config = dict(
    n_layer=14,
    d_model=160,
    n_head=2,
    n_kv_head=2,
    head_dim=64,
    d_mlp=640,
    vocab_size=2048,
    activation='swiglu',
    norm='rmsnorm',
    norm_place='pre',
    norm_eps=1e-05,
    positions='rope',
    rope_base=1000000.0,
    rope_fraction=1.0,
    qk_norm=False,
    attn_scale=0.125,
    bias='none',
    tie_embeddings=False,
    parallel_block=False,
    init='orth',
    init_std_qkv=0.0343,
    init_std_o=0.00724,
    init_std_up=0.0343,
    init_std_down=0.00324,
    optimizer='soap_variant',
    lr=0.00255,
    beta1=0.95,
    beta2=0.95,
    weight_decay=0.053,
    lr_head=0.00345,
    grad_clip=2.0,
    warmup_steps=200,
    schedule='wsd',
    decay_fraction=0.81,
    decay_shape='linear',
    final_lr_fraction=0.0,
    batch_tokens=[16384, 32768, 65536],
    seq_len=256,
    doc_mask=True,
    z_loss=0.0001,
    train_tokens=210700000,
    steps=6226,
    dataset='wikipedia_en',
)
Each number is 128 + 24 x the weight over its row's rms, rounded and kept within 0 to 255. Layers, rows and columns count from 0. Numbers have three digits each. The size before them is the row's rms in percent of the matrix's.

# layer 6 attention output (transposed), 128x160, rms 0.123, rows 22-39, columns 0-79
083:108112172103138127119123115122106146110179124084126170116155142165099121160129141118104122125116136121121068148118135126167124139159140103130139095135114129109155120138092151129147090129095186099155101138098127134158133135091169125127085173
082:101146169155087151140136138168144126147130164124111183125152119142117118113125158145141097116152073111136078114158130175111152126114142106146138121142163079163151162173130107146122104110100127131152123157077083132170146139083126113152141169
083:137134097107112148122145124106125114108162129122143151142137175135166151084137126076123122134155165104128124132122116099122144134108146109132156125124159122096167120088144125118097098092149140146140132117168141085163132157140139092172125131
089:110155156131151123103134137118117115105115142160142158135144158140123132111129130140124167127070123093091114117110126120129122149119073156127104107176124108127131124130110167075111114119126140106132131118110122117133107069132090114072108182
080:120158126148150135080141151082093136111159109116095124097117134138133122133120131147076128143165112126128134120163133164152126107137148098082171131133162150128149133141096147153134118106169115090141129092165129173132114145146168161100128102
090:118126143086151149098166103146115142142104081113142090127118163174105160140153131108112111137142108141120093114135160151151136117089155143116128117112121105119121066147146131105164090106166185116150136165079147107112108134143098134098130105
080:135118122131123098178137152129092152125087126128123160139173093142122146145155103169099111117150097150137135150125135129113168143168092155146161119109112118174150105145110118123131159169135077162118141077111149109104137148172133152170148137
077:143120101081122087148149162147112146122126155112154143112163106173129138128112116169109118132126112118115102134163129119133120148156104111108122085174110099128128148138166104176140108103136117138180105156156146147152159109155137127092158099
085:118155144104104098086153108121086095151080119114114113124136119155102195133054104143153137122107180118171136124114141098102172130126110131152162105125139108143158079130162123123133117123121147151123133167143119093145144093098168133145177156
082:124116090138155125176087111180107161112147173139157087104177154116136139129133139157088108110136090113092113148139104134155108145139159092103107119095125156132151151144162157128141102103147169144141171126116139124168161124176145077144051163
085:108114128132142113146144137143126103146093149117110147156176130102169113127144106134103155115156080126151066090105127180157163148113131119139170141164087127121107147132108141131113133112117107167120115128113145104131126165114128142096117139
086:132090095143153125105092109156132147105122176141080130113137162138133082094162123152120137118131091148139140104121124118132130147089148129130106139169133157158120144176165123112145078108121066113119173095167152098160111158091160103117146129
078:139118117143134159109101135112129122111118141139118172121108139144144138092079098141113166166157140112128143113163101150131134132121118121107082155113173156122146182155115158116108100102134101145099126119103143112141084099079086118144133122
078:129145151152102107130112106108108152121081095128109124139176176145121160130081111161154136134137102141170135161135140167160088173138163078130113182148133137166107139101148144103083151115140104146125124105148162128140168181145133139144111147
081:144060106091131114106157116146129119089107111158142115157123094146121164135094149099136155146148121102116134111118123115137134125084108142144117167111084157172097139164181153155065142130118163142141113087127126130149141101128170150123107084
075:118093137189114119131122156150096109128132109093142118108112139104110112151121116102139109142150118132137113144135092105142185133157144112141156137120160109122113141142153140102131166128152127141146089152126078117144136156103134085081123169
081:139104108137141135116112137127145133119091142118159071139141134173111129137132133098122181140163116144122150154113161147117131112185095126102093085127100108109112146124133094158094126110128185145142107121128093167103104084157138118091129106
088:108117081117122104169104162149161182126150139090154135150160106102136101151165144153160131113136182129093121117065129137115106167086084125132145147133089150103151151098145136144121160153147130110162139143122186114116126109065139131132136110
# layer 6 attention value, 128x160, rms 0.127, rows 23-39, columns 0-79
084:137169125174150126130123116115145105142123112102141106134127140136126132115111102120135147139100151151100111136124142136141156117117113094151147122154110116159141154119143144122125121138146133109124163134174135129130149180137071120134169128
087:133154135138108084133149148133142140182137152128142124100097130074145117123156083149097145130103107137108081127116161080126156177125101141170177126133122111148121137100137121116088158134155088137120140167132116099142130114095140127120106112
094:116126177127127133125137127137157129126163133105092088134121146134156161181121121125176124125173146119168161115171081121136137115161121118149160108123071134155140099127176143132145135165123135126096131130159067133116111107111154169156143145
088:116128131129145121111180150174143111105155112136140143124123082112114134108128111135089098122101151107089122122160124099116118144153078168131141091146122085057147110105116100170177144123104121169107082109126111109122133120168113111145123114
095:094110150130132090150099123117121131141117171162130159065142128085114112114106102117127096180168085132149137107102119103136101116138105112130115132153138138105161129105152108097158163190137120102094119143154121105160130135108127154149136177
088:145161112098080145127160132117167079126123156133107135154116150121132150130176170139137077141132097130131130129148125179155154127136150162132128134125130124098160132141126129179105141167128131106167142137145135104141171183084124137093146096
084:116116146166152134108120107138181116094098096129141115138101121095125133166131125092165206129110145096151096146129163117166138145116145148122106158126130120138118132125112128089155133081152129149097146116140150098080109107140104103091071147
089:157117107100100120133097172140090153110094112128129088122106147142120137132140098079165118108166182125110062124117142153101139142112125153147175132118113129127143155102154127096125115117158104135135100169170125142144152124112133143165138152
089:121162187160107120144154111086178118146119121113111099138128191081116109115134149177164105140137110105134147146099140144117146144134125149119130103152149135129099170123121153105120156136112145141130120155130088168106102127112148162139128147
095:156144125112125096123133124124150116124124140156175156134132130123157162132134112146103130122092118178142184163110151115122122120128115215145125154141168102096126092120133110140106100133172156121134161127135099150118113129128098143159122115
092:159138144107154103105143161145157174093132086142156113109112107109127171148128146144135134086103143120142120182126124138151133105085129134137134110162138117138118122131099119129131146148119127125122068111152165160087122113131106130127106102
088:162137090178153092113148123133146146128120123102173168132145155127170129131164160165119113113059133086108070184121133122126114133123143087099152099138104127086106087093110142112121125130134131138097120136131116141103146137143113107124129155
085:182105114134105129134139135122105118109172107125134071142120097199118107100124119142141117162103113088112136145132105118110127130092145149117132133125137125081149116143130105126149136167107123088144122121123163131130108150116119090124140114
088:130168124137140096141109121145146135165131121088080108158123134135094173096149123111108096104103120101158103089106120149119096135099156139118149089133143151108149152107091128147155141119131109094130139132132161125126133092130125112127142161
078:111132106110151118185093127124143136150122129148153136140147122180115143120112144114114110153111178138116178158161137126106078133139109100139146140139102182166133104134135137132163142112138139124124131125123135131167168164196126114160176107
085:098132121056144161182129144119138122130125129124125141137130147094186136145157107091145121131111135139158101155112071104121149138111128122147112109114159135130106098160114151142114114156163139100135144164104119117123141100113107132143120151
094:069146145170098089087134096104132177115107101142134109123114112139135127162161124133147105164146118136172120124138125148140130107144106145119114119137157130151139156138096125106173109122116122123092153172117105142148096145170095125153130095